Part of a small language model's weights.
Training: 152M tokens, 9026 steps.
Each number is 128 + 24 x the weight over the matrix's rms, rounded and kept within 0 to 255. Layers, rows and columns count from 0.

# layer 4 MLP up, 768x192, rms 0.168, rows 712-747, columns 0-191
[[145 148 142 119 168 185 153 142 144 117  98 132  87 134 111 149 148 142 155 106 145 131 168 102 131 104  89 112 136 154 120 147 127 126 113 143 127 115 131 156 117 134 189 150 119 131 126 109 129  84 188  81 142 148 125 133 134  89 121 105 165 129 126 140 103  90 140 107  84 101  96 137 166 105 110 135 150 107 139 163 121  93 118 140 127 125  88 166 107 115 138 107  76  88 135 117 141  67 129 119  91 158 150 121 131 118 173 107 140 147 148 152 148 109 105 161  96 117 136  83 121 131 108 114 163 125 119 152 157 149 115 109 114 185 165 144 108  71  94  97 132 123 162 117  83 135 100 119 130 111 160 216 146 107 118 121  71  98 139 113 176 137 147 122 139 135  83 142  92 153 105 119 170 151 134 154 157 143 125 108 116  95 135 112 149 136 122 174 123  78  98 136]
 [147 137 130 126  92  83 192 160 151 180 153 129 125 129 127 151 161 132 106  83 174 179 100 131 110 113  85 122 133 134 162  63 133 113 135  98 129 149 165 133 163 149 134 131 143 127 132 131 140 121 150 125  96 159 124 114 120 140 120 119 140 108 149 132 167  97 148 102 156 121 106  97 120 116 140 143 161 164 136 128 126 127 108 120 127 114 105 125 107  99 145 134 129 155 135 137 101 166 136 134 101 136 117 105 135 111 129 146 160 119  86 151 146 105 128 129 138 109 120 139  97 152 101  93 140 124 132 120 155 114 153 145 164 102 177 115 132 117 125 109 117 111 116 124 183 116 117 105 151  91 149 104 186 147 130 147 143 110 171 114  91 121 142 114 184 147 162 134 122 136 151 103 115 132  99 135 166 172 168 119 142 136 135 107 110 120 122 100 122 124 151 137]
 [145 146 109 121 106  96 145 173 123  89 142 103 127 144 147 110 136 162 164 118 125 146  92 120 117 139 166 195 105 141  90 149 112 135 139  89 145  91 158 105 142 107 180 187 128 161 121 124 125 115 128 123 126 124 149  98 130 144 148 128 119  81 109 117 135 106 144 144 151 144 117 186 114 153 175 159 112 167 154 114 117 132 154 125  86 137 190 167 113 130 138 128 101 104 138 156 133 159 128 153 130 122  89 138 137 149  90 126 164 147 101 135 130 145 134 114 152 120 137 123 135 131 101  97 133 126 155 161  98 117 109 147 128 120 142 107 145 130 135 147 115  83 115  95 145 159 175 149 131 106 143 103 120  81 143 111 154 130 160 127 112 133 120 142 101 142 110 112 142  94 116 134 177 129 140 165 144 138 107 116 124 130 139 165 127 122 133 121 128 103 153 148]
 [155  95 106 143 152 139 130 140 116 117 150 143 117 115 131 151 144 139 139 148 142 157 149 107 164 105 121 176 145 113 127 130 166 136 130 142  96 127 148 142 136 148  85 125 123 166 141 117 112 152 141 140 132 123 167  96 155 129 103 142 125 133 160 115  92 158 113 164 144 105 150  98  95 175 128 128 114  87 136  97 118 160 136 152 104 149  96 162  92 122 145 154 152 156 149 146 147 139  88 101 139  91  38 140 111  93 120 169 106 109 173 133 121 145 140 108 127  59 118 150 109 110 125 119 127 134 131 134  79 105 113 145 137 142 119 125 140 168 157 130 125 135 161 114 135  95 162 111 117 140 120 153 132 100 112 110 172 182 151 152 107 101 124 156  77 118 111 122 117 142 124 120 117 102 124 163 121 118 188 156 144 141 134 135 116  68 144 169 141 134 118 130]
 [ 87 113 115 149 117 151 139 148 114 123 165 146 128 135 140 107 134 108  94 140 101 104 141 168 106 102 145 132 144 137 113 109 132 147 118 177 158 110 109 120 149 145 102 118 106 146 105 144 145  80 125  80 153 130 102 162 161 124 108 133 159 119 123 133  99 143 123 126 163 158 122 108 140 133  77 144 102 143 162 111  97 127 146  89 111 141 107 108 106 139 140 107 126 136 146 119 153 113  73 103 112 145 103 109 165 110 134 146  91 172 173 135 138  88 127  96 146 170 151 115 157 149 127 152 127 108 126 103 151 157 120 122 125 154 161 158 165 121 103 174 160 117 115  67 150 111 122 132 138 132 134 140 107 100 129 132 134 130 133 119  98 141 105 112 136 127 143  81 124 111 128  78 111 150 110 121 131 118 180 126 114 120 125  92 145 136 142 148 128 102  97 126]
 [144 118 105 123 102 127 127  84 137 124 102 129 133 122 145 148 153  91 144 126 112 106 111 112 107 111 155 120 107 120 188 181 148 125 150 126 127 107 137 184 153 117 128 127 129 116 131 140 131 152 124 158 123 146 126 119 106 122 121 173 169 146  98 128 137  94 110 132  84 123 101 103 131 145 174 127 127 132 114 133 143 158  88 119  96 136 154 105  95  84  90 161 116  71 130 121 132 130 111 101 114 112 130 110 131 111 150 146 132  83 129 160 151 118  98 136 160 177 144 114 186 189 169 116 117 115 136 111 156 156 140 195 122 121 164 111 145 113 131 112 137 143 121 111 129 134 135 101 134 123 139 152 157 115 128 133 116 127  73 104 159 107 169 148 188 101 137 138  95 111  96 104 156 109 153 173 140 150 111 119 135 191 124 127  88  67 155  89 147 126 122 117]
 [103  95 119 140 104 166 186 120 122 116 148  92  84 138 104 126 134 138 144 133  99 160 124 107 130 121 135 185 154  85 123 141 131 159  85 116 109  83 118 162 158 131 139 135 130 113 134 175 123 181 116 115 142 152 130  98  55 159 150 139 128 125  99  97 111 132 129 139 138 144 151 175 114 165 128 111 162 166 154 171 134 126 121 131 139 139 119 142  93 117 159 132 117 136 120  80  82 141 102 130 137 110 146 134 141 115 104 151 125 133 147 150 124 174 143 139 167 112 119 108 151 131 135 135  98 107  88 119 135 119 132 160 167 115 168 112 140 154 142 119 142 117 125 159  93 114 106 110 107  82 144 119 136 107 117 166 130 126 116 159 132 105 102 186 152 105  96 142 132 152 132 194 114 174 127 142 136 113 151 120 116 139 113 107 122 144 139 132  92 111 124 128]
 [148 124 144  84 126 137 198 125 144 139 167 113 103 172 160 133 114 158 112 161  88 134  87 143 113 156 107 129  91 109 124 200 151 149 148 131 113 179 153 121 124 134 134 118 131 134 153 171 105 101 150  93 184 129 121  84  96 128 157 125 138 168 103 103 161 117 113 134  93 175 135 177 130 108 178 110 165 123 115 164 141  81 112 116  92 129 178 153  99 145 130 120 134 129 133 129 156 125 125  95 107 179 130 132 111 146 136 120 140  74 110 132 103 103 118 106 129  99 126  89 138 130 114 133 180  84 141 104 102 110 143  95  92  70 129 131  97 123 139 132 119 150 113 140 178 126 125 159 126 151 149 144 149 146 115 112 129 118 104 142 127 151  91 122 158  77 134 126 113 154 119 120 141 156  79 155  91 145 118 128 103 137 137 116 132  70 115 100 133  95 197  91]
 [120 121 122 168 157 122  78 130 129 105 189 163 166 105 101 108 120 117 134 171 127 102  75 125  97 171 127 115 148 150  95 131 139 101 111 114 126 127 122 123 120 115 123 119 150  85 140 136 115 128 102 114 127 135 140 147 137 125 131 121 136 131 126 150 131 141 106  90 132  89  92 126 104 106 131 133 102 136 128 168 118 119 112 145 116 125  92 134 108  90 124 116 115  91 135 132 131 135 117 145 121 142 139 110  88 125 120 155 171 158 117 159 145 116 103 133 139  91 134 130 121 142 134 118 145 142 114 113 121 152 134 113 149 135  55 141 118 148  97 135 157 147  99 122 138 108 180 168 137 102  95 117 133 144 106 122 128 108 114 151 153  92 100 146 108 155  89  91 157 174 118 100 139 140 123 166  88 115 127 138 124 152 142 150 104  97 141  96 105 119 111 146]
 [121 155  88  94 135 151 113 126 131 123 150 147 146  70 132 145 137 157 102 145 144 103  95 125 122 132  78 100 145 179 116 114 148 123 133 111  95 124 154 150 146 139 117 159 162 114 154 110 112  61 148 114 107 167 140 105 157 115 113 139 154 115 145 110 132 141  89 137 138 113 145 150 136 150 171 159 115 135 120 134  88  78  98 133 133  89 124 107 109 128 111 131 142 116 106 153 161 114 131 159 151 134 108 151 105 165  71 157 100 150 119 120 122  87 106 134  99 118 118 106  74 168 139 143 103 121 146 126 159 106 143  89 110 111 145  99 167 105 117 124 132 152  99 161 161 110 106 164 119 134 124 138 100 119 142 129 111 127 132 112 125 146 147 134 147 145 155 134  88 104 159 167 137 122 166 153 146 156 146 110 146 155 145 168 145 100 131 134 135 128 167 155]
 [ 76 155 132 100 155  94 158 142 108 144 130 118 149 165 134 152  91 129 172 105 103 133 156  94 109 142  91 122 123 168 130  97 108 105 138 110 129 137 187 104 101 104 131 122 115 152 115 121 129 157 130 115 101 148 156 101 114 167 124  94 140 150 113 138  98 148 117 115 146 122 115 148 124 187 144 134 126 149 165 131 113  93 111 122 142 136 141  93 116 127 135  66 130 152 110 140 143 159 115 137 156 160 108  88 156 133  92 103 127 167 181 113 104 155 109 186 139  89 123 108 151 114 162 116 171 160 108 148 112 156 128 129 131 109 125 173 107 137 105 116  86 109 103 138 193  86 156 143 157 148  97 104  92 157 111 113 147 138 121  69 140 149 116 107 168 135  85  99  97 124 145  92 145 112 109 144 123 127  83 101  85 104 168 143 111 134 133 186 120 149 172  96]
 [115 127 158 105  87 130 166 115 140 109 109 148 120  74 131 167 135 122 134 130  97 104 109  92 140 144 174 112 107 141 125 112 113 141 102 112 154 117 128 164  93 117 118 117 112 119 151 156 127 108  95 123 104 121 128 146  96  69 141 129 131 121 147 100 157  95 112 136 135 136 119 115 127 109 143 101 166  97 105  95 146 152 136 117 137 114 136  94 131 123 163 151  80 131 141 114 101 165 138 151 151 131 110 172 119 100 125 147 133 111 121 115 136 158 138 122 130 133 121 104 150 121 129 132 144 117 125 112 125  97 177 123 139 141 108  79 118 151 119 141 100 163 137 110 128 110 127 155 162 116 156 166 130 127 163 116 155 124 171 119 111 142  93 148 150 102 134 137  84 165  99 106 121 169 148 137 112 150 136 120 102 146 128 123 151 172 135 109 132  59 122 124]
 [ 75 126 147 116 118 184 134 164 122 109 113 118 151  98 128 167 135 139 125  89 112 126 142 109 114 137 132  98 136 160 148 131  91 165 120 111 160 142 133 133 134 131 122 155 146  87 132 119 144 132 149 155 131 135 118 108 137  78  93 132 161 128 128 142  82  99 153 153 156 131 157 154 124 114  95 124 105 108 116 157 123 120 164 149 116 142 166 151 124 143 111 129  89  90 159 149 105 133 149 143 135 128  88 114 122 137 122 143  84  99 129  79 113 123 103 119 146 115 165  87 135 125 120 170 146 126 112 142 147 141 112 129  78 112 119 115 142 153 176 144 143 102 128 164 127 151 112 110 135 122  94  75 139 125 113 124 151 142 136 160 112 104 161 132 150 114 139 123 146 145 108 126 171 157 130 116 123 128 177 157 113 136 143 161 115 138  95  96 148  78 179 120]
 [109 132 145 133 144  96  99 143 119 178 138 131 188 115 157 110 151 114  80 116 165 126 141 135  91 151 128 142 193 132 175 144 150  89  66 136 105 156 151 106 123 143 102 116 135  67 125 146 109 118 156  98 170  57  73 132 107 134 139 101 143 128 104 149 147 132  84 146 178 175 106 146 118  97 108 134 101 131 121 108 130 159 111  98 112  97 102 133 113 153 134 109 132  61 128 151 126 126 176 140 135  84 101 123 136 149 102  84 134 104 147 150 198 140 126 122 123 139 152 140 131 145 167 140 123 150 143 132 147 105 150 166 141 100 139 161 157 143 138 100 132 130 101 165 135 111 139 150 106 131 122 132 116 136 139 130 144 129 141 138  98 123 175 181 141 149 169 119  86  96 112 177 154 138 129 128 142 117 134 113 158 133 128 152 119 137 102  77 110 110 164 161]
 [136 136 111 136 114 115 130 132 142 133 195 148 111 152 144 112  94 147  73 156 115 115  57 160 128 145 100 128 145 105 133 169 138 144 129 134  82 141 117  62 138 120 155 131 135 155 116 110 137 137 119 109 153 107  99 131 123  93 110 160 130 116  59  97 132 110 135 124 129 175 146 111 141 144  98 103 114 143 151 122 151 134 179 117 118 133 122 147 116 146 179  93 177 110 112 150 117 139 130 147 154 136 128 100 102  88 118 135 116 117 138 124 137 169 148 127 137 104 155  97 138 131 130 144 101 129 130 153 131 127  87 152 107 116  91 128 137 119 143 161 133 133 124 126 110 152 160 130 106 130 127 150 140 125  77 148  91 121 121  86 115  92 105 134 150 129  90  94 118 142 141  88 105 119 164 139  83 124 120  99 129 134 140 110 174 114 123 159  99 130  94 105]
 [ 95 111 126 109 112 134 137 131 103  93 150 112 116 146 154 142 111 167 178 101 104 172 108 138 145 122 141 167 126 123  69 132 144 103 150 103 118 140 119 159 122  75 118 136 129 129 146 132 125 131 144 133 115 102  93 115 125 119 123 161 189 106 131 146 136 135 129 110 101  83  90 162 140 134 176 130 135  81 123 152  82 167 102 114 129 137 101 150 131 136 107 114 116 109 146  98 139  85 122 108 114 136 114  65 118 133 166 130 136 170 145 148 141 171 141 164 126 146 146  87  87 119  93 143 135  67  99 110 156 107 119 109 122 131 143 161 132 146 155 135 150 130 142 121 131  77 117  81 137 114  80  62 114 155 110 142 149 156  80  82  90 104  92 140 133 139 108 133 119 104 134 146 134  99 109 167 114  84 121 117 108 148 121 133 158 147 106 140 101 147  99 129]
 [109 156  91 109 133 144 130  86 126 103 154 142 118 134 126 163 125 119 155 156 170 154 101 112 100 125 181 143 118 109 117 109 102 140 105 114 142 175 150 110 105 134 157  92  90 165 166 139 124  83  91 149 108 124 119 131 144 122 107 120 123  87 137 110 129 113 146 138 125 134 104 125 102 109 108 124 162 172 138 142 102 155 102 126 107 150 157 145 124 104 134 116 134 139 162 122  74 120 126 140 159 103 116 108 140 113 120 143 130 130 162  93 114 143 165 154 141 145 114 100 115 150 184 149 106 141 114 124 139 133 159 136 119 160 112 104 155 116 145 128 150 176 158 135 134 124 129 123  65 145 134 101 126 133 154 144 109 118 111 118 118 111 116 123 135  95 154 137 135 101 102  89 105 107  93 131 147 130 107 143 195 118 120 141 141 108 148 117 162  80 162  94]
 [156 106 165  95 136 149 127 150 100  94 131 128 130 102 113 146 171 138 137 135 159 111 127 123 107 122 142 105  91 144  80 151  77 112 122 146 186 148 112 122 163 116 136 142 120 155 116 125  80 151 158 134 154 177 148  99 148 122 140 141 105 147 105  86 171 105 114 144 116 136 164 108 150 124 130  83 113 146 156 123 118 160 124 165 141 112  86 126  97 123 152 165 165 125 141 120 123 135 133 146 178 108 132 119  97 158  83 115 121 134 142  98 148 121  99 170 157 143 100 145  93 158 161 178 168 113 147 146 155 147 114 141 104 145  69 103  96 131  92 117 136 126 122 156  98 117 135 149 119  95 144 113 138 143 151  89 134 129  71 121 142 163 123 137 139 129 147 129 144 136  90 156 111 143 155 115 126 109  60 106 126 165 138  77 115 104 143 138 178 131 177 133]
 [114  78 128 186 141 105  91 111 112  84 112  92 121 148 132 137 130 120 111 144 127 118 115  87 107  72 124 133 182  91 143 106 130 163 154 105 128 123 105 123 146 123 152 116 108 150 122 141  79 158 125 115 116 120 133 144 108 123 115 124 151 114 102 105 129 112 161 124  55 105 166 109 137 127 104 146 137 137 139 174 107 126 138 156 140 183 149 118 139 115 143 151 105 165 132 110 148 140 116 152  80 156 116  79 135 130  98 126 190 129  98 129  80 157 138 118 140 184  99 107 125 105 115 123 178  81 148  84 192 131 142 119 177 133  87 166  69 161 113 106 177 102  88 158 128 133  99 127 117  95  84 203 159 114 114 114 124  70 150 171  90 126 112 145 138 136 164 180 116 167 111 139 168 100  99 150 115 146  92 113 172 122 130 144  78 143 164 160  93 116 123 111]
 [141 129 116 164 105 140 143 121  48 186 127  91  98  72 159 145 127 130 159 118 126 142 151 118 116  90 127 137 134  99 128 113  71 100 119  91 141 119 122 115 182 124 133 137 127 135 156 117 116 123 114 109 125 132 143 134 147 131 123 135 112 105 136 129 133 131 136 130 105 148 149 111 118 121 128  99 140 135 133 104 175 141 133 143 168 132 147 155 138 145 142 117 117 146 151 114  97 130 146 131 123 159 117 136 127 146 133 158  90 113 124 129 108  92 106 154 141 133 103 139 116 113 129 147 115 105 114 107 146 121 102 145 105  94 133 127 142 106 106 114 103 101 125 140 100  91 137 128 135  84 132 135 171 114 119  99 130 150 145 148 123 127 116 131 106 109 132 130 120  91  91 117  99 117 157 134 136 161 153 155 173 137 111 155 127 139 140 101 124 119 131 131]
 [129 113 103 122 114 149 123 132 149 131 117 169 134 108 127 143 124 133 170  85 164 159 144 139 124  86 121 120 128 107 135 144 151 160 129 114 127 111 118 107 109 110 101 134 149 140 110  94 139 101 141 103 174 133 143 123 119 144 116 113 114 131 132 125 151 136  95 111 132 124 123 153 158  78 145 138 132 175 132 163 135 141 128 114 114  94 146 118 143 151 139  80 116 116  72 119 129 138 102 127 145 163 137 155  80 124 127 134 143 147 109 102 123  96 105 108 120 144 133 195  96 144 126  79 138 137 128 110 186 133 112 174 118 108 117 154 136 115 100  94 112 155 111 190 131 150 160 140 122 175 158 151 173 126 106 123 128 133 108  95  78 140 146 118  77 142 131 133 120  84 153 140 130  81  98 167 107 157 126 124  88 140 158 150 156 146 108 171 129 142  93 130]
 [141 122 131  98 120 143  99 160  90 134  94  99 119 163  85  97 164 149 115 105  92 130 145 118  97 138 121 183 123 149 160  84 167 151 151  95 164 138 111 145 164 121 147 171  90  89 117 133  98 120  99 126 139 126 135 103  72  88 132 116 155  99 137  80 137  89 122 149 123 100 116 130 114 111  99 112 113 116 154 137  99 158  92 128 171 136  96 128 151 124 139 116 136 143 127 125 136 181 118 195 120  95 144 151  95 138 146 134 138 157 138 114  98 101 126 165 148 135 107 168 114 104 124 126  88  92 143 151 140  78 129  88 136 128 129 104 174 104 123 119 104 131 121 144 128 146  91 141 103 127 150 113 173 133 129 123  94  49 113 106 105 151 105 142 145 119 205 131 139 102 106 125 136  99 120 139 126 135 144  89 118 184 103 153 143 170  95 136 135 146 144  84]
 [ 76 119 183 143 125 103 153 150 121 146 145 133 135 152 120 120 135 124 126 134 116 137 104 110 143 141 124 151 116  91 107 148 135 128 118  99 140 113 123 152 114 108  90 130 143 101 133 104 114 129 146 104 106 125 146 156 122 100 164 105 125  95 117 153 122 164 153 161 114 107 121 134 146 137 161 114 150 127 142 131 165 120 133 134 164 152 149 136 131 134 118 124 125  91 165 152  94  95 119 157 133 163 148  99 118 102 133 154 120 123 115  96  83 144 103 123 169 131 134 110 123 124 141  99 155 127 104 130 116 118 141 112  96 132 104 123  99 145 119  98 117 119 107 127 140 141 131 150 136 135  92 164 119 110 131  95  96 140 101 110 146 148 125 133  80 109  95 107 112 117 196 144 113 103 122 136 139 129 142 114 126 153 159 104 137 119 110 126 110 137 194 131]
 [ 97  94 106 170 163 137 126 115 110 138 156 113 118 135 101 128 100 115 198 159 108 126 142 134 131 116 150 104 151 131 140 129 106 120 120 121 137 108 124  84 124  99 102 132 156 105 107 110 143 119 127 112  78 144 108 146 116  92 156  94 146 117 117 135 107 133 140 122 133 127 113 142 142 155 105 156 127 119 116 156  96  92 138 132  68 129  94 107 150 119 148 146 149 139 125 123 152  87 112 160 113 105  73 126 120 132  92  88 117 152 166 123 131 128 160 120 103 158 159 102 192 124 194 147  87 119 127 113 137 124 117 108 134 124  85 128 122 130 115  97 131 129 130 128 112 120 130 111 105 196  64  88  80 129 157 169  95 145  94 144  65 113 151 178 137 164 113 137 152 122 110 119 109 140 116 169 124  99 135 118 102 120 119 147 109 132 139 154 157 129 119 135]
 [173 100 106 159 140  99 125 105 102 129 142 121 130 113 141  88 105 143 111 143 118 110 117 127 150 131 128 142 111 142 133 148 170 138  95 131 119 140  85 163 109 132 146 119 105 137 112 163 112 141 123 107 140 157 156 144 118 141 135 108 131 148 101 197 122 124  77 102 116  78 107 119 107 140 130  97 169 117 103 149 118 123 126 147 101 159 149 112 120 135 135 131 175 107 116 188 113 110 160 112 136 191 158 182 150 173 104 146 119 141 138 124 156 114 146 143 139 134 109 150 137  75 135  99 128 114 119 129  66 112 122 131 132  79 118 133 152 158 141 153 125  80 144 151 120 148 168 146 172  83 137 120 121  79 130 153 117 150 122 112 130 134 157 138 145 161 113 135 127 134 144 137 130 195 120 125 123 160  76 136 117 108 154 178 136 120 120 127 174 120 136 131]
 [130 150 124 128 125 144 108 142  81 135 130 153 110 116 104 123 135 130 131 140 129 120 140 132 115 171 117 133 155 169 136 167 144  98  69 122 137 129 157 153 125 136 121 140 114 120 146 153 120 156 136 166 124 111 112 128 146 151 100 144 101 125 126 146 156 139 110 124  99 134 143 116  65 114 129 163 151  96 151 159 111 155 106 110 140 128 147 110 138 114 164 133 108 122  97 134 139 126 106 128 108 121 137 121 152 136 123 138 129 137 141 163 192 148 122 112 127 105 142 128 131 152 105  90 126 116 124 139 130 153 130 136 136 156 105  98 106 132 139 149 106 143 163 141 115 138 138 149 134 172  86 143 126  81 139 114 114 128 130  89 139 154 116 118 188 106 102 114 116 126 146 109 128 105 141 189 135 133 104  88 141 145 115 103  94 124 125 144  84 117 168  92]
 [142 116 127 136 191 154 141 106 152 106 169 113 129 144 127 133 121 137 139 141 127 155 140 131 136 150 175 117 110 103 123 123 124 127 144  92 156 153 179 163 145  97 129  99 138 106 168 128 139 133 134  95 163 136 118 111 116 126 123 189  82 112 149 110 130 151 131 132 118 102 127 146 150 142 133 107 106  92 110 168 118 119 113 146 131  99 154  95 117 174 146 143 112 172 104 105 107 121  85 119 124 129 129 152  79 135 163 206 113 133 112 130 151 194  93 140 107 141 137 127 106 100 110 133 148 143 123 147 128 139  86 104 133 142 168 127 116  86  82 122 125 141 107 136 165 110 113 127 134 126 120 118  94 162 129 145 143  97 114 109 142 105 104 148 128 119 145 113 148 161 121 124 139  91 123 134 127 149 154 156 105 115 138 124 120 130 131 111 129 124 119 118]
 [125 137 146 150  95 112 153 132 134 135 125 123 148 111 134 157 100 127 123 170 166 112 116 135 114 141 128 103 144 132 109 111  91 164 122  89 125 116 127 145 147 140  81 144 132 159 109 170  99 160 148  88 144 107 135 144 110 126 124 148 128 151 160 116 111 137 108 171 122 159 110 149 128 136 112 143 175 137 172 150 119 139 138 129 104 131 104 123 131 162 120 109 118 155 176 118 134 119 162 138 104 169 136 134 134 155 159 119 149 116 137 133 147 121 119 111  99 145 154  92 126  99 116 102 187 115 126 139 128 163 127 174 121  88 119 125 142 174 127 104 119 145  81 104 140 113 123 124 122  89 132 185 134 131 107 103 133 113 133 119 159 172 120 154 139 172 126 110 131 120 105  86 125 158 104  94 102 149 110 126 173 151 115  80 170 136 143  75 131  91 168 114]
 [ 92 114 138 133 145 179  97 107 129 130 157 128 112 170 142 157  96 114 148 116 136 109  99  91 139 139 145 134 109  90 150 149 113 117 136 149 134 130 147 107 135 111 105 127 144 127 141 133 130 131 145 129 156 114 117 123 128  60  87 156 120  94 142 164 122 115 151 125  90 114 159  95 106 148 134 153 125 152 183 148 168 106  65 156 130 111 103 115 121 155 132  96 156 120 142  77 133 137 149  57 127 108 163 144  92 109 109 196 113 110 135 108 141 124 118  86 156  78 109 110 133 108 153 125 140 126 158 116 156 143 134 152 145 127 151 136 133 144 118 139 112 154 149 157 116 137 102  98 109 137 156  74 132 105  81 156 126 118 123 125 122 117 143 143 174 132 114 126 111 152 100 120 147 114 117 128 107 144 126 138 158 124 141 142 121 140 125 122  82 111 122 184]
 [104 124 103 124 109 126 106 142 120 107  93 162 114  78 125 136 130 166 121 108 133 159 106 114 131 129 116 151 126 127  91 148 164 110 112 140 153 149 114  70 106 128 106 154 149 132 148 130 144 157 136 150 134 132 188 136 143 154 146 104 145  99 167 146 159 127 125 158 131 180  74 135 123 102 138 116 107  98 128 138 113  85 141 119 127 139  84 146 104 141 138 121 131 150 116 155 109 125 112 114  94  99 108 130 153 137  76 135 151  91 120 145 155 132 149 133 122 103 108 110 139 140 140 124  98 110 133 151 128 121 113  98 129 134  96 146 104  76 144 128 142 144 129  96 121 124 122 141 116 115 101 120 125 144  91 131 146 163 115 129 144 150 106 113 166 130 166 158  70  97 158 132 118 163 121  96 153 136 117 155 118  98 123  93 124 116 101 112 116 157 165  99]
 [115  81  87 116 121 114 166 120 151 112 174 108 129 104 145 130 151 172 105  86 166 139 133 120 115 106 122 101 130 103 105 148 152  79  99  88 130 128  81 128 162 134 146 124 166 158 104 148  98 153 163 130 120 122 136 144 105 141 136 137 115 130 133 145 141 117 126 138 119 127 166 174 123 102 149 107 172 168 145 113 154 149 145 109 145 123 135 115 126 127 100 163 158 127 154 129 137 108  85 120 132 154 180 117 128 144 109 106 109 156 121 137 144 112 155 113 147 147 137 155 127 142 131 144 115 117 126 113 106  98 142 131 134 144 137 112 139 155 163 143  87 121 121 115 118 131 146  98 151 134 109 141 117  91 113 136 123 124 128 152 162 136 144 151 127  94 114 114 154 123 155 132 145  98 125 118 140 130 128 124 116 138 154  94 168 128 142 126  92 113 148 142]
 [112 111 140 141 147 140 167 176 127 122 124 155 162 137 121 145 123 150 120  90 118 159 111 143 133 117 126 155 123 116 159 104 154 135 124 128 115 116 116 107 108 126 148 147 160 118 114 126 119 146  91 126 120 151 185 133 111  96 133  85 117 175 135 151 136 120 131 120 125 152  97 152 163 122 172 110 111  88 125 134 134 126 111  88 120 127 117 129  95 146 129 154 132 128 103 147 149 198 127 107 104 116 135 124 122 115  98  90  90 134 136 118 126 181 109 129 137 132 103 105 117 160 130 139 133 142 154 139 161 156  91 163 152 115 145 126 134 145 123 108 107 151 146 136 155 139  85 119 128 151 163 139 126 116 132 165 144 154 110 126 143 144  58 124 199 117  82 133 122  77 150 172 155 110 137 147 108 145 104  95 127 104 172 139 145 147 142  72 142 135 115 125]
 [ 79 108 138 105 173 113 149 124 109  78 119 110 112 127 160 138  96 127 107 111 146 109 112 144 152 168 108 134 140  98 129 129 125 108 157 128 182 150 138 106 137 168 159 141 130 126  84 148  89  87 119 122 123 125 152 133 149 140 130 148 125 143 115 112 126 119 132  94  69 143  91 144 125  98 108 149 109 117 112 109 106 146 124 108 136 133 144 101 151  79 132 125 104 144 103 110 149 115 145  97 146 157 130 143 166 169 120 148 104 126 140 153  88 122 133 105 148 119 124 115 150 135 145 156 134  98  98 102 117 126 146 108 164 132  67 182 151 139 153 119 160  94 132 117 138 167 130 113 156 127 114 160 140  91 123 121 179 134  90 109  93 136 164 180 142 149 126 141 118 158 125 127 129 106  92 143 113  98 119  51 166 121 142 117 118 146 152  75 138 144 130  95]
 [153 156 141 165 107 143 126 107 135 118 124 155 126 119 162 113 109 179 113 114 173 105 153 125 122 142 128 141 131 123  85 120  93 134  94 134 177  89 132 151 145 130 127 178 149  71 128 121 147  84  87 115  92 152 106  76  80  86 129 144 133 126  84 143 168 157 173 126 161 164  87  90 114 112 117 123 139 102  94 111  97 110 145 105  86 170 156 159 120 108 148 133 148 108 162 138 115 100 108 109  78 184 125 161 154 104 151 163 109 170 122 116 112  88 114 140 114 149 108  91 177 105 122 170 100  79 106 111 142 116 117  89  94 123 123 180 129 141 150 115 100 118 100 191 116 130 129  89 166 152 105  89 103 156  90 147 121 144 103 105 141 146 133 111 146 147 184 124  83 148 164 124  85 153 171 130  94 117 124 172 150 152  89 160 154 123 140 143 144 160 171 158]
 [110 119  95 179 168 103 141 158 141 117  97 117 139 108 142 131 135  99 122 123 122 120 145 104  99  99 139 116 103 144 150 131 159  88 141 175 119 109 127 158 157 107 168 104 104 105 141 145 160 119 121 114 136 126 139 112 124 100 124 134 109 132 166 155 123 105 147 118 124 146 148 186 136 125 117  90 126 107 141 146 116 110 170 154 108 152  83  83 138  90 122 114 112 110 133 168 131 140 145 108 134 120 116 116  78 117 160 125 119 158 111 151 121 141 173 100 148 108 141 129 160 112 151 111 110 114  98 100 158 119  97 161 142 157 106 118 135 127 187 165 149  97 109  91 122 152 116 126 150 101  98 130 145 121 109 118 108  96 132 121 154 112  95 143 112 150 119  87 103 138  97 120 125 108 136 126 129 130 125 135 139 169 133  89 146 107 134 123 136 176  97 121]
 [147 130 123 141 120 131 101 155  99 159 157 152 126 112 120 144 159 123 142 131 157 161 157 149 165 103 127 140 104 116 149 121 144 165 112 104 147 141 111  92  85 144 114  95 148 144 114 128 211 185  79 145 151 135 146  94 164 105 143 112 138 120 182 131 148 109 112 149 106 182  92 142 147 117  81 115 123 154 117 151 184 134 118 159 142 148  88 123 129 126 149 134  77  92 107 143 142 127 143 146 123 158 141 126 159 103  85 144  90 149 134 183 106 156 100 165 112 154 152 116 112 166 131 156 156 139 145 127 127 130  75 177 147 176 211 143 123 133 122 133 133 158 150 102 151 136 190  94 121 111 163 139 165 132 119 114 132 128 115 104 112 150 177 114 143 132  94 144 125  99 149 118 139 123 121 136 146  66 102 190 140 130 126 117 147 125 135 161 120 131 173 126]]